Part of a small language model's weights.
Size: 24 layers, 8 heads of 64 (1 for keys and values), MLP 704 SwiGLU.
Architecture: LayerNorm before each block, rotary positions, no biases in attention or MLP, untied embeddings, normalized queries and keys.
Training: a variant of Adam for these matrices, 625M tokens.
Each number is 128 + 32 x the weight over the matrix's rms, rounded and kept within 0 to 255. Layers, rows and columns count from 0. Numbers have three digits each.

# up: layer 2 MLP up, 704x256, rms 0.0447, rows 259-378, columns 128-159
# down: layer 2 MLP down (transposed), 704x256, rms 0.0404, rows 259-378, columns 128-159
# gate: layer 2 MLP gate, 704x256, rms 0.0458, rows 260-379, columns 128-159
up259:093137136113133131144126104118131176142107098121111148150108108127168118156124089099119164139109
down259:148115139149128115116084119080133161122115107163082104156100155110132078147167098124119123117108
gate260:114143077085111143125143127125098117146081154167086125112086082133153095141138088064114147158103
up260:102113219133130135093095117157122116085070100163101143111173131134112095056137174146119140119162
down260:155156214129111153104098129164099119113063143179084099101185134084068060019172182175172174109124
gate261:148122130127107165184112127125107097118116089087087157158112104100121125125103083125016131192134
up261:095204187121140143164128154171105092172131113186065173112131136107112130197124173161182145100160
down261:141123157109095105103133144088095172137187121131098128162140083124087097064100154095159154131132
gate262:149114151127113076065090077089103148133103089133143092171071157066152144133122123146129148107099
up262:099177133139105126097123103117183102095174101144136124151104212089121174173152158145084141165107
down262:110184177140157169122145145176143156120140100126165139092155150198092106206189152113211118148098
gate263:135160142129173152166077165141115120113085127109122107089132137121124145171140113129155093128109
up263:149129111134148118159093130136136111084102119112141105128114164109158109162102097130069157131164
down263:164131150087134099114129096127087128144154109096113122137143157103107128156187153143136111168100
gate264:119110126098137145151155145127148101136144115139163093137134086112176124076121138117149097106112
up264:123128120124109123082169096120151145101137153141114118117178124090122110163139179155144151134118
down264:088112115126143065114121110093124109133123163148079122161139120122165109115099111101127143131157
gate265:154108115109088119155126153158163089092184098136172108143167097139154162080144143130059114142122
up265:123142137137113085093168089113127183084178137188151077168095146214135128121125159119136186144099
down265:101119151117121124158144096066099095139136193137166145157082122137117105035089158039113187148115
gate266:137121141142129134155143137114125136125135140123105120143133128112122126110143108130134132124111
up266:108128091126131109101104107123112145138099116136132127117148133119158129098117111125125112125136
down266:140125092133113109139131123145115111134140114132143122118130098118126129139130143098119133146112
gate267:155128123152123133179159138136120141134147137129137116184143113138098140103126100109176114120119
up267:150143146091143120148086128104117120147112148122134151124120120156122104154165167156111116142118
down267:106100110130157161116116108135110146075106129110126131097155119135170127000133157123141149093141
gate268:170073157157133135182170101154112092114150158110119127098098139177172117152129091107087098129170
up268:100086178114088107072109138126102173152087128149148161094135111087143180109177098156116134100186
down268:125124152084056134035083166098124133132150203127070152101135105083116158068142138156157127151142
gate269:134106199098082175233024169151154118107094110125082135135124153167057109092177147100116132049066
up269:076105133175095000210168056146143123190127194089089038162221138156152207121143093158112070051043
down269:149051217107146125178104127120171134157116084160130159124109143212115045006167121194140128173109
gate270:125127121146130130114117165149137143147112112110047177111151096111136112156165130113098069155157
up270:101127163109119154101132142107073138147122128218169133087086161115085126127133083156120153108085
down270:097136146098091140127179086133112147160150198130142174100121087100149163095130176132198124087165
gate271:150118117105095156120161163072136164170083144198099137204189028151159184141108132121095127132098
up271:175197132128155123141099164153149072174122076109193083143127090172112121135083211091109097162145
down271:127190114134151109167171180175154146098129106093170070113138146156096123086123202116144105097144
gate272:138144156120109126138120074116129154114144124115131147133124134136120108127117127134134128136120
up272:148143133144110135104120137120149093127117127121144125125141130112127137141118147120149118125119
down272:107134129128125134116116141147124138129155135133133137128136133129117125094105131130139126106148
gate273:131138134149135143098142139106135125118139137128150108128112131098185158174112117118152119137121
up273:126123106136146128171172141123105110137124132144125123112154145108113146146149132138136136131135
down273:113146121137114125139127140158134121125148129119109137136111130132090119131145110134123127136149
gate274:162065122095183179171089132104161115098156080026135129074155098112034127122229136197103066196024
up274:085109090084173134236041135105136112094093120042218119077178129134064103146227117255104045193030
down274:163067009063134110190062108100145129102119099054173106018096132141057124224193097196142062149109
gate275:147143128110141106097149078101177161109141127159138170190123168125125168131114150156132140158143
up275:135113111098117095153145150156103163133136105100140110151131110142108061160157101106137139149077
down275:156150131111134155176118079117154141187158071111143134107182171106118048087131132091170182197124
gate276:088174093132099076138139137130123103096140201163148092129195156053115120160152118064122123084085
up276:132156165102165155113097105176125140100122134109175140112122113152199077097094179169163096143193
down276:111091156099170059084102098099101145152093074116191144111121145122099112094130192149179106226168
gate277:129180193120120129071094153125191154203121083066145140128111047130214093075163144113097117179111
up277:195170023152100176078116110138174132084154162101108141133156144156206169175150111200121155089098
down277:123173101133123186046084136155187145148151158053057088151108086129179091000069107156098081115065
gate278:189054140140163129147151155125102082135136160129111113134127123116144124131112148129099110140152
up278:131144131145141125092126135150082145135163164145138116139123147182147120092140114118110123147137
down278:123172168121095088172119141131114110121110133133113136145121130150117124103123114149131104144108
gate279:098107112160118162215122105114162086173143109147134118104105147115243110144173170135084098109089
up279:141059147155080138134127187189163168077108111129178161104090156136169125114131196122098169092130
down279:127122169146151168123160132176123106161163145104120110148129137224106150007121116106194123133123
gate280:140105094139142117102154049131146129079157106172127100108154119089070106136136157104193155160148
up280:158123110071197113157100143077181086084140103177140111144158110083091059202164151111174122132142
down280:130057109132120123121096109140155083129118089194102114117108143135074083027167132145168209114173
gate281:122142106121187122113133172071095109099181139090100148058157140168127161141154098105145104170137
up281:129096127136099140104099195118105129171152175143128099119102142113136148114101123123145149170146
down281:144151119053105172181065142154115101131070142114103164174152159121122136114132120141151072155089
gate282:114028120097089092142151181063174055177188136123076129145090075110100185090063082158131161153173
up282:102147120156172199187164207134103103161174108108104139091071085107132126094092109130106110192189
down282:130193145133158101116139142181098073139106119113093219164153095174148107219121117082152063201121
gate283:124142161113117098134117063114113149085146104099110144137176121169157148113126167108148108165104
up283:116121106144146161169118121159117146184105129111162121116093153094132147086118114134118131148153
down283:120152127126143159153149113165104111121104112121155117151135122086117122075121158112110093137163
gate284:158095094114112068182154139139040176070146166185122000126106115209060115133168159109158123128088
up284:159080120227099076098167058078066171105160084179093062120067090178048077126193141171129112112111
down284:091126040057027130145129175201154084177069179096136200110097156044097186219117117122091058134142
gate285:104110079134146126122108112114122139088111101114138128118125107113120133091129148121138129139110
up285:131153145115129114115134164126129091119154148124133133121134122140157121132144114155147120114124
down285:134127125140127135121130116140121159153139168106119140125173172137135124099147126124143125120140
gate286:135125164099105106121164160125118157105091121159129132127121125138099126168141094115128114115106
up286:134113110106101130159125085124157149118125108130129119096123143097113084113113158143146133113159
down286:116111101095120127133149131136115110115129147155121138124134126132091155201146137134111151142094
gate287:096127156136073105147139130128092166145101221125122090122136092088134070104110198119099112102148
up287:062144165111124096182152138140063125085115081163135097148123120169183063128140132135151176194139
down287:090084124120131193149087155101088123091150070105147069147151081189184143000087121072145090151120
gate288:138130152133129116126127210152161139064119139127129115122148132155153149144125096105157101113128
up288:145148132097137164139144137143144147134124137118131130115103123105147131174141118139124115135121
down288:106142141092129139147145145117142094111135075137125119140145131125128138188145142137110132118128
gate289:118139177024110203140118147114125106157185131097095200138109082074145132131104077094086118139133
up289:124172199056114161128158125172150124081168113114142174132111078131137203101115162121133047110127
down289:182091104055113229086188152148197111141109125091182150085103172076137191155133150157145096079122
gate290:118139106097096127169162136087039086076119173149128127121108145108122181119137161130107169156153
up290:117171121117141125139114104108117177110101146158165119124079090129152177089145113137099154133142
down290:114144103132132099160101112097101144125100147181117126113111141166112120015135124132140111143180
gate291:116118142092133124122108140141160153141132107100106143153122131138131110095131104127094152093134
up291:083105130114081130097095120116121073162065108156148149144114120093113131089098124122090119124126
down291:131140125111113136104115114154122100111132119103123133115144176121117120202117137145102107140109
gate292:073124154100180140128241158123168080137090123064180226154084154212099129031167160054101167060083
up292:072097045083145121126155205142210088196078180036118184226109224170112122101078176129069158070109
down292:135080070086166139086168134123155108159123098070167183156130165191128118081138169047079172093096
gate293:140097125066091108114182072124103016065153142120078076073135122119172124057059145103161107153146
up293:076148122042073120187111114140111134111148106138120115121131133119213124136067131133109055108097
down293:108127113075057103118180137096122110081132170147108118158134133187127103116027078145105144091110
gate294:154112080077125166122082138082085115098087129091109151098081094149144100156145082158108154119100
up294:113110089083101141144154193137148110103153089111120059094134145085139139069177119086137097147148
down294:144088060089116144155069175086134122086100114128127144116133138168134097196203134090163089092117
gate295:144073156159163086172025049128078139123153133114070122089144191202095076107164097107180098086065
up295:154150145186123135146108119152164173093132133108089111137100098151126071089142124145066164192105
down295:139104150140080062131163139149169148135186181119169113199146115099131087229070182148164150163125
gate296:123119140114129140151125099154099118076123159127154149155141097150110134119117104122141139135128
up296:152113179114146111085126082163129100161139163128115109154140136162125122159147114132099155098139
down296:154085077123160170124160114163120091171125130090148156130106144155124128132113134118112122118141
gate297:107141138123111157105127122094124076113120105148124114122097149111116135095093156125124089111162
up297:137088106104098138110158136174081161121109138128108125107109148134112102137140124154126145128140
down297:108083216113149165152127105120100144121190132118125100116109122117110071117155119179149082099124
gate298:124126146139136131127148099136123126129108144139125128118134127138112127111130094131146131118136
up298:119133116134107144094123118131155133137157108133131125120125137131138118161109127164124116117132
down298:144128132125111122125122125159123107121107116126121146130134120121113120165128115123119171127119
gate299:085088141033208137104056138144090083136094117164141146173167131115134061143156054167142117121150
up299:202212152157132084113088049142137149100106198185105063135084130141129154118082148160078107111082
down299:119185122128093099181137081150182093189143172124160165148017129125164169019039179101183078086107
gate300:156124151169125097162083174075125153145130131138160134165086119112060096183095145142141218127132
up300:038149181058091152149068175126133133047126129167091114147083173089170075125148129068159108103173
down300:134102181066098211163097088113130110092244115131153128133146118082134090107204109092225000080092
gate301:116174144123101125112187166124051088108146086136158110166134102030083149084113120155144104133153
up301:111114095137095147123167156166099142102158111132170130167126107146134136105118146148158079135161
down301:103171105154089144102150152082114167107159121142165136139158115123143111110071137137100147143164
gate302:125143210098176106090155164075181135138140116053207176086133112136116117135179168054124046129122
up302:123142082099063194144115226091236139166175143087093082033074183082129153126097090255114141103176
down302:175197066139156115079142074170127088099142125125083053167130076076090102080129044153133085113074
gate303:091084105187057126200210064091123061083162142062177148175069159136128069112179115097098152085194
up303:089080099148149090164179111085130160108116174161121149150144116055099098185158051143112177084052
down303:031091096171139126124143080030172096102149146128054200149074115071137094111175102091140160070081
gate304:097136137122179068131158074089113099114150121121119131140109136117147136138149141152115134077115
up304:100179130103140129108142049138075105147163106110130165140161141119154144079094132120082149100102
down304:087118163168115120139120136091148099071151130182136111107135104197146165119111081134121112108121
gate305:169105099170113177131210166053000117152148237068078142214218174102140146098097217185065145171022
up305:075132201095145045112046051179214065101154047162221107048115113176133167191130103133188163078132
down305:108161205096118110150123057137152097099135059227192175073114116167150107074166078122187129089186
gate306:098103116147128116086119115063115119100128097149138100176149083128135094094140205117133157093153
up306:106107110107112064160132085156063178107128134118116119113148158142101195081177043121140106159102
down306:072127142075131094119217126159052175132115104069131166082120190159118114090149095131177130173107
gate307:117115113140080117136133117096052163125191174136086084147078082146168075149197086066104149080068
up307:116084176129207152134098134110166096165076177147164210034180176199138170170114193097162063136135
down307:114107124111169182101150144137215106144131142105144151073143138170088130163134184096143127156206
gate308:133134079121115132152116112138158136119151163121096118155134138147107103093102123134123122120137
up308:158134120103119129096105125145135168135095138108145155107146139148122112153130115140102120126120
down308:134129103101107098105126116137138137138133131132158125127114131138130113143115141125138158141147
gate309:090107125053122081115153101125183092121154149119132152105189080092117153026168153085052163090140
up309:069089126083114114171133133165184139145164167100147144084191089151111079135171157089096176040159
down309:125118128095128107139097134119167107113124077142134134078178094160070121123207178086076169088150
gate310:084203086121139096144105129191060095159098171137035130172159127087077224092083139043040111189130
up310:160140167017123135174097136125142166048137146139086041196069189144124137111172161131123126036114
down310:199082195114146143121153112053124160112142104112148110149088125171126048000177122125159176103114
gate311:127135213090141130122081177049127162184151113071108226154193109093132084113153175150182049162166
up311:048142136051065145158173146168123102158176098111105103085204088086156070092118168142117138173099
down311:099136193156113140068099115117173138149141116124051149130072118091129110060123124129157056133186
gate312:104133136142060084182130186142089128145079131129146171105079065128116199131128082082065088075191
up312:094119128117170234092073098155169149190148169157174142119195167082121116165073181219129105157141
down312:188071145133136133121174036207166115178214128118146140129152144101112090134035140143196149176134
gate313:118152195118170114130122138086156096123120117114130128163115093160146176097126095107105102116120
up313:106179116111170113116143075108154166117121101101126152149090107156193142150096158164086089147181
down313:149135122095111141171129113116168128170103163129153150135147136088077112125160131101165124143081
gate314:104104188102107147099112140141111080118130140082122255048141108035088236113058068169013096147125
up314:174143171105129121096142151064153134129139080160000191076121204115121118151138167202146109075106
down314:141099115100102142121075150098094133099083100154100143140138175134134138082111167204065043053176
gate315:152170143136107139110125100145110148106159142140103127126110118079119116118111078117117130136105
up315:120136143095114108133109096140110148112153098156140152148145156139125133072141145128128102129158
down315:123117085153117112135108112122091150133171133145129139104147114101095154195111141136163099127126
gate316:123112129120141120141129146140104112136105144140103126097150121138130135098099107094129082122117
up316:089111130145117116130113084159141118143113135133147136137107123067147146097134141107140145110132
down316:127124153150128137123123101176141118134146155140169140111105109112105149155150096089119156139138
gate317:119081173073110127113181108112146145138129170079122195113156167130094146105176175148114117134140
up317:102112176128106134128157153150199157178178124125158138093168135093113157070136180187123068056149
down317:130097189133129144134125087104123121086158194127131124124110123190104116042189198099104016122156
gate318:126093156170046069102185084115115158124088178149116103122168132124039118140218143167101127118098
up318:133158136094130161100162145068139122135172126147198175128079146045091096120024156062163154158104
down318:098108083115191118127105111158095082180133088139136138109135147146163175058111173098115118065152
gate319:123115071163126127127150130123120079142110118140101142104186106186106166146153084146198126088087
up319:119112164107122138118078160169107176116139121082142137085147121113107118066137171133132108125134
down319:098135153132131098249118166184164154075134143080148159148101131126170097059080144158091095095137
gate320:167141087141110099101144119121172128152134112117138121140140123117116108109159109141183091099111
up320:144159135126118155108124076166103124141121139132144115143126142131173161080126161131172107146152
down320:107119133164131123129088111096095135132159129121108138112112129126172159195093149138087205144119
gate321:098134213136135147107092140072118121108110112145155112141146118141125113118133147155165116122113
up321:129168117128101144165123135167115144140133160128112121106124136121177113154139095130088146129129
down321:111162107088130157146141134100129127148110142104147129149142089127104158226117113125104094166173
gate322:119096116153159147085146126079134098108157117077157091162152086108122104083147169124147186122177
up322:211143066135081094135142130090094124139138146126125103163143087131159122136074142108128098171165
down322:137154075077094158100186141055111121029091150187130097166113140138157142176062183110129117180194
gate323:107170181138073137017165170114047124181108208128049146191103113024055206090123099081103141136077
up323:078164128123186121128154059066206054182071065155235249096063123248118045118123219255110136000213
down323:119123170180180140192101033143160120088067130200213142088083103222185098139112172255176162007152
gate324:136135161122123138139140130124147129132114102147149141130128124116116130111126101147133149119127
up324:163118133124119136138130119122119163111119112119121138140142136125124096138127127148126123131124
down324:122130136130143131126115140109129147131138108134129121133117128124098123104096107142140131118118
gate325:109114141143149133126111127122160158084182148168136175146161122103104139134123057113130148087144
up325:156093183164182118167078050183119091032144135116087164104152094187108113076075143105160144129142
down325:090084142194155152144141073185148129073107101111138176089124101139067153165109126099145159077147
gate326:152132117118115112169164156164142195162129129138075139121123098115106165151126057085192108102127
up326:172144134112148134127222135104198126135131120115118126121117128089131171132123128110172138142168
down326:135147123115093154171144109108163111124112121087181106089102127174134050143171168120133081112116
gate327:187153128083203173079072181151186130096129062143100142133118135125098060160143155148110129142124
up327:145119082158140126080101201128185157136124124028142199088110081124063113105146102045111140165106
down327:195156155093164162114085087113101118054120083151107137080169196182167040067183131119153123089198
gate328:132055107137168150109098117115105116163115149147171157146099107089097110167118067144108188175145
up328:089093145176153164142088173066100155137114156130158118159108117112087124149114090153120173122142
down328:148123146176151083101100150148117154085104101115112183153057135103102108058087115121090213128148
gate329:128137114141162085169083212112144110111102095102118156147117136106081185115127090169150155125110
up329:113129166087182154080130091188168171168183151095132161178153071099151092127137122162122140153178
down329:179096135103099119137202048159122173205200156112180181143173089098147105012108107116180129117137
gate330:105132111129084101089135104132166152111144138168076144154160125146193143127142114197129126120103
up330:158120176159172165147145108109103147135147152149126136102106117143128126138147164132101131136148
down330:155112149084162136146094157129123116144117175183099104127135168134147124113139180125132100133117
gate331:119168167116129168112135226167087089133079132104175145123150127101122110134150120131156142121156
up331:100122139143090137128085082113123170088102152115120073210103150117157121082105144075124155106102
down331:133110081141103087139126180140144111047122144126100080153108150095139154191109142146110098161102
gate332:119127128136149112147133119165180144135133093105101115138155123103108118152131129162131123121128
up332:131127119133158138119138156141130150125154134154155138122125150178137114163141145142162126113136
down332:168152103138138081167164121109091124113125137126107160063106147115102171134084139096122145130138
gate333:121154089161122141145136082097149126121114147140106149147161108136114113134092113160148164129135
up333:123118112136086128173119147123125158097131144126129129128152117112127120070095143151138143110122
down333:105120111098133151122145164111152144135077143129134126132080123152108131134091129165151127158128
gate334:159115104088143155183147100125163143153126078108134165090111107158168124108136124092132105134137
up334:092156068141149121154129146137108142106109169141115112153123168113108097145129112114148167138117
down334:139138092145130127155136127100138144137108139138136150160131074119210131093090153116132136147146
gate335:160083128157104146122159159116120087101101144153085107097154105139173117145166097140152154103115
up335:157142102141096142135154114153094092123110150119156117110119180130131132121138060127116115131131
down335:105126128140151122127081128124119148123132104123153139124119144104117115172169132140135138100126
gate336:155125157117073133139140133171086156160140180159121101141131143087138087137104120122063095134111
up336:094086142104132149124136199094161147116147126118131103163140135133140180127115125060176147111128
down336:092161152095112134071122159127109146089155108100141086166107074143119134155130112067072127113159
gate337:130122073145135142177166073013154118045165154116061145132109116056071084173115101166114167130068
up337:088154148064083119077110099183072099143115054085163127149123098150160085194118173109216046162190
down337:094189101042092138147121099151094123163133062137149147164066117187116112178143114126195010111158
gate338:152135146118112120160169145188141110051083059206181117094157143058090177140088133105098111095122
up338:171094139137047136147118097139208130109050051174159161096175091073134231170083151182140121160170
down338:125088141100110151130115190131210051113086100205120108146142070131092142169110174097151208114181
gate339:142170083127085094178143135154105132117094106111107118160147158152145128074161088123156173095130
up339:094112114120158131102118145137175150131101129151132115174107124080081117133156102126127133111147
down339:040112111181124140128099192133097125115149153164112121177110122093153154193120125114128105146124
gate340:129174126176090138091158108197105120125124110144107122131134124111048120143145138140074118111108
up340:119141127144109133146141103121141172137071129147112108128162165081080162085127113116144161120153
down340:113075108121121092134163121103148106153148111118150123094168113121126113226122152141133147077111
gate341:071214133174091107157162147104136168158128093126084058180073145087201091075142141095173157113171
up341:121112124185098143102114130103144127172092159180176145089168127153178117078117117158126141138101
down341:087120175185126162083147143091169114177146175218152130148139114116107118042096077154122124106129
gate342:115139108051110148172143141095167155073087130141132145147101117109134138113160169119136130095119
up342:181127095118106163116140145111107154139107158107106145125123166086109121064128081159094152130166
down342:124179120122141175155136135138148126141100141172126176114125145106109114000113124172167099103146
gate343:118101164141165115155109135152163104123100197112153147102140160174173136131112098138124152133153
up343:149130138150159142146114186122095101124121136149136133142134083123157146102112122134150105134099
down343:091138120151097127113148114108118084129150123143091139074118109135185117059171171098100140093139
gate344:110131165099138064122127176122193067094150112105064173107197129175118060042192174107152127121062
up344:186128121099046162148145096103111193184097157140121113180136092086154193169142119175223097123123
down344:111079156102060139144157156167105147132127152152139090155121127082159225218099150169140053177189
gate345:078134114135118147109121110161109175100145129140130130119137100149138146162127166128112134116112
up345:123092116124099096104108175129130126133143136175125140132169156078134128147128173114134108132140
down345:131116121134105123098137134100125167122098158142118132165161108095159125044115112103110122187147
gate346:125125119127131122116130131138131134131121123125126130128129137118137128136121138123117118129130
up346:132136128129134126128133133128130137132127132135123130135128127134141129121134142123135126129132
down346:124138121137131132125122127125136124125129132137128136124131127132127130126132131132126132119134
gate347:183144137153043138102145104102124188139109122155129113171160145119120150126117147145188137089122
up347:083111105131133160136125134135107110089108138113180158111131130112060116110143139106120173143154
down347:084143080097109097146153160156128187136113129137152106160143153126116058170146169134124181087151
gate348:135159063115137121156125086188140166136192143156114114158121128103083119166115133143078131110128
up348:139124135149123127122100130139095124095116089168151151155090161172131159084137131149212142109109
down348:141158104106124119185162128163128089132107120136131136131127086083145099229104100135146138142108
gate349:099153117128128109081129072152117102097123116135136177108108092138107133101134103105133153099122
up349:119130085148130130135120124079131114163132118132151116083138073175147158130110143100094137095111
down349:155162139131104164108107164121177132153147165147138152118141118078132165000125124145112092108122
gate350:158089128125120141172137117144092122144093085114114076152132136199179132143141132098153125113117
up350:129112111065065192163188127120127194140198073085188149127057130111139135127130122132138124159241
down350:128158121109112143129150098115128178099206070141135149175078106087119145200090139103159154080119
gate351:175131122130093128101129088134122152146156119137116139102154108135148126174128141119147124131069
up351:164144144122094141093130170095143125140154118109141142111113116116158133128131142138144111119158
down351:162137104143120131149121121159120124114132123141132155111122106107113132205187083163087113112100
gate352:091143133107122125153111113142096098111158147170161139132140082177149141097134129164182129142129
up352:115124136156141125134115168123128121140097079160085147104135104060083139153147064097136095077137
down352:156136156110118123134134157087164153144089106119063143120179116107120102190116127113129084152088
gate353:106178085186076079166136132115107103207146108085132165156140092130181071126130148097134111113146
up353:124079085172136089152132080094089148156183093154105115127144119170095142144118128106176175091095
down353:149136056177114146168139067125104163146113086158162159107139162179116117208172123185103155124128
gate354:127108134110111145112160091155123090144135105125134151112105131159146134126103118131181100126107
up354:106123229087133127117069105194078131106172158088129147118099138164150126093120142154100124101119
down354:157103130128116212114154126100125140098145104114131123103093137142141136123151187119099124123154
gate355:123129125131141125122125115122130108116141104128117131153169136134095118138140150126123132137076
up355:132140050157071117151169175119154119156103112072096136084123150158104171121138122118127148129148
down355:125163057104144152098143132104151142123094113143134114089085107135151119069090096120085117157131
gate356:135163113119105111141106119075097143164141112172110097116083056081119157078167137090102179112142
up356:167121140164156163123120129111141133097124142116164157069127164098098104114134097143120139148147
down356:156106196108103165162112150192132125155095137134107138121147144126104059058143098134121190121139
gate357:163101081185152106098157179124168112092098115110073065120144145116064163140119145124098109128119
up357:131163167080121153147127104116100058139145149148158166101098107133170085156070088135123096095198
down357:117130132090124131174140131142142123171129153130168191142123119083162101106114184119118115084146
gate358:100142146157149119162190106101168155154179125120109099170120081096101149131108121137128125163131
up358:195105070101154158090141080112167156129136139058094120163162132143137120117133188141139164118093
down358:121092102099154161081140137144136160109153156124125115223124152149176199122129171126131122085117
gate359:088101119178082075121052028128130201040074166185122030209131206096070154132148153056155178000008
up359:128101058250220205217255100066080055118127167153136160093094050184158201145202081055208079044171
down359:110081075150033064014090070105134114152080202110128119214179074077217217000099085097052212050160
gate360:164153147165198139152152144169147110121152104112058109075131112095171087078125107099115115146176
up360:089169079129124127148115121163118163161136082139047152108100126091179102144115102139072140153180
down360:108163149132085123198095100125112131103116128127116164131117114128116120099145143134147149151127
gate361:148093134107101132097122119138105123128142116119119137137120120154080130114131107151097111117114
up361:122144126135140137162144123138120137120135132118126147152111092144127089123101100148167108123119
down361:140145119104126139145142115149166138088122147111144131164110114153116130181191083139143096116111
gate362:123162165063028224130141163168161164139182157081138158113121104078204144066147186187117111112101
up362:134132122050101182148104158147152078100116097111156163088114139188161162123076179112117085148150
down362:192108102083088172120135158123180101083106139121145119114084124122134189190093144141133103146160
gate363:139131101140134116118145120126108129133128140127118129126128133135120130147130109122119134133124
up363:110127131116136132140129141143125111132107135138122123124124113134098137113146134125138141129115
down363:147117126124141144136121130137129123136131122132132132138121123125112116123122136147127128135122
gate364:178143125144105150114140133150165152145119105115135148137114098136133137125130126126104131146111
up364:170151149097137119122131149145138155119161081111104100135139157112132129139121103116139136145114
down364:141152127144121150094127136116152122148121113114103130157112126134109094145141102136110112114120
gate365:215084109109094058034163132021194150081219073149139161155124089179071142141097185107099160114211
up365:075147143108131208194067099156152093192019138147145051166101175130213053145137113138143128142020
down365:127128116215082174214171128080120145122173138096149052130124063042115130049145143070119145106088
gate366:125134143121118136165104127139137119130105107148120120146136155143143131121137111148140142134156
up366:139111118137125116103115152121180097127134152096135146092101145065133156153109102119127099124081
down366:134110154156138160140109150147127148153140144163156150115120153149127178135101078147107049144098
gate367:158133137138127139161133132121120136131131132128124128122136128135117127121130126127132131130128
up367:128126130128120145132128131143148135135129131132125124138133129124125126112139114124127151126122
down367:127131116126126122131124120130119127126124133120128122129123121131132132120125134115136121129126
gate368:163096087115191035144176140209098116062168139166107128059071117070105161155089088127155158101157
up368:144103097153072072148130134143094180118112150130125056060131111065110179119144124083172096148163
down368:138130094131108099144105166141058143075177192122082082047101058074119201145155123076137074138147
gate369:089148106127069132163128039177111049100086126194096047199091169127118153125061112109066157149165
up369:124082078132138151152169094112088066067126172172161098131175074104150241125168101150131122149014
down369:242109189077124123100142077091084125160186120113197192043154114119159036036181188097174123142098
gate370:129114111179113093136210113062120101096147145130130089149125139145136120137116134120132141170159
up370:106082163138123139095158154119179150155132128143157141114123105101160147085143128116151153126127
down370:117129172064087157125108143152174145147169140140166113170104128123181107073142106119137111166100
gate371:105125161117106120143141163141114119101129140154143147112120126135186128185123101111161142140131
up371:107163123159153140134139097132157160131124138112122149106110141129110121155095163131115127137134
down371:131115140135157167138089129102134160138102109122138127113089123135171108080152139153135122115118
gate372:081174111113105153154171140078101164092104124136114129132125136153127090137086086168160105154122
up372:094141136150091090178091164142128149143177131143104122126132132099098107140149091138074117084109
down372:137165092130110121191083173152105137099096158115121120107090149154103118255140127160146122124083
gate373:148159147144063127143134168154109143149138150090071155169128184055135179148097057067104128217161
up373:172100166085215170147030092092163119083088085164215154131114137181107025184168213137155130021102
down373:161114149178168095183112050089141127129100179181222154113155107181255092021138194190190118036115
gate374:151139123176145135099135091109066159154168146147098145135107085125102121120114133136118127147131
up374:157171112170133158109112067173175091146069091123084138142157115100078154126162095097050148109100
down374:152182127134136120147085064141116115123146098140059147068158101081144194144119137151087233094130
gate375:110147194125089094133118086153104174149157133148085148160143115137129116108102128139103153122105
up375:114121169139087127187142079134185140102152149095103112140123120123164126165107115127137142129121
down375:112136176162132109106123164183136152141157079100123116149122059103109113092061093164083115129144
gate376:137134119142103160134216153148152115123150120135133108100164092166171158127121100127175148112143
up376:119108096108141107101120091101095253126097152120124148153133097186131126124127175119167155119122
down376:120137116169096120091132053092102138120065180147110168069130177107122083074216150135105107126065
gate377:138077186110157051119108123105087146130173107116141125192163128012112157111109158136137118130092
up377:134158097137087135130132156098199165108099112066086175062125053163123090177080138106104065075189
down377:148065076147067126145107180056143112094053174080053133116159131147179167013054146140104171076137
gate378:120141132129111118133126082127122196100113143114148122165143149166142116098149149110160082131139
up378:138118132132129121162087125112130096137120111138168099150101146141116077071130110152093125125117
down378:174106150124147109154118125087111144104130116151117111113127113121133118139157096146098070142133
gate379:119115104120102097083109143140165151143072132136145085115157063129099107143162121126121126117111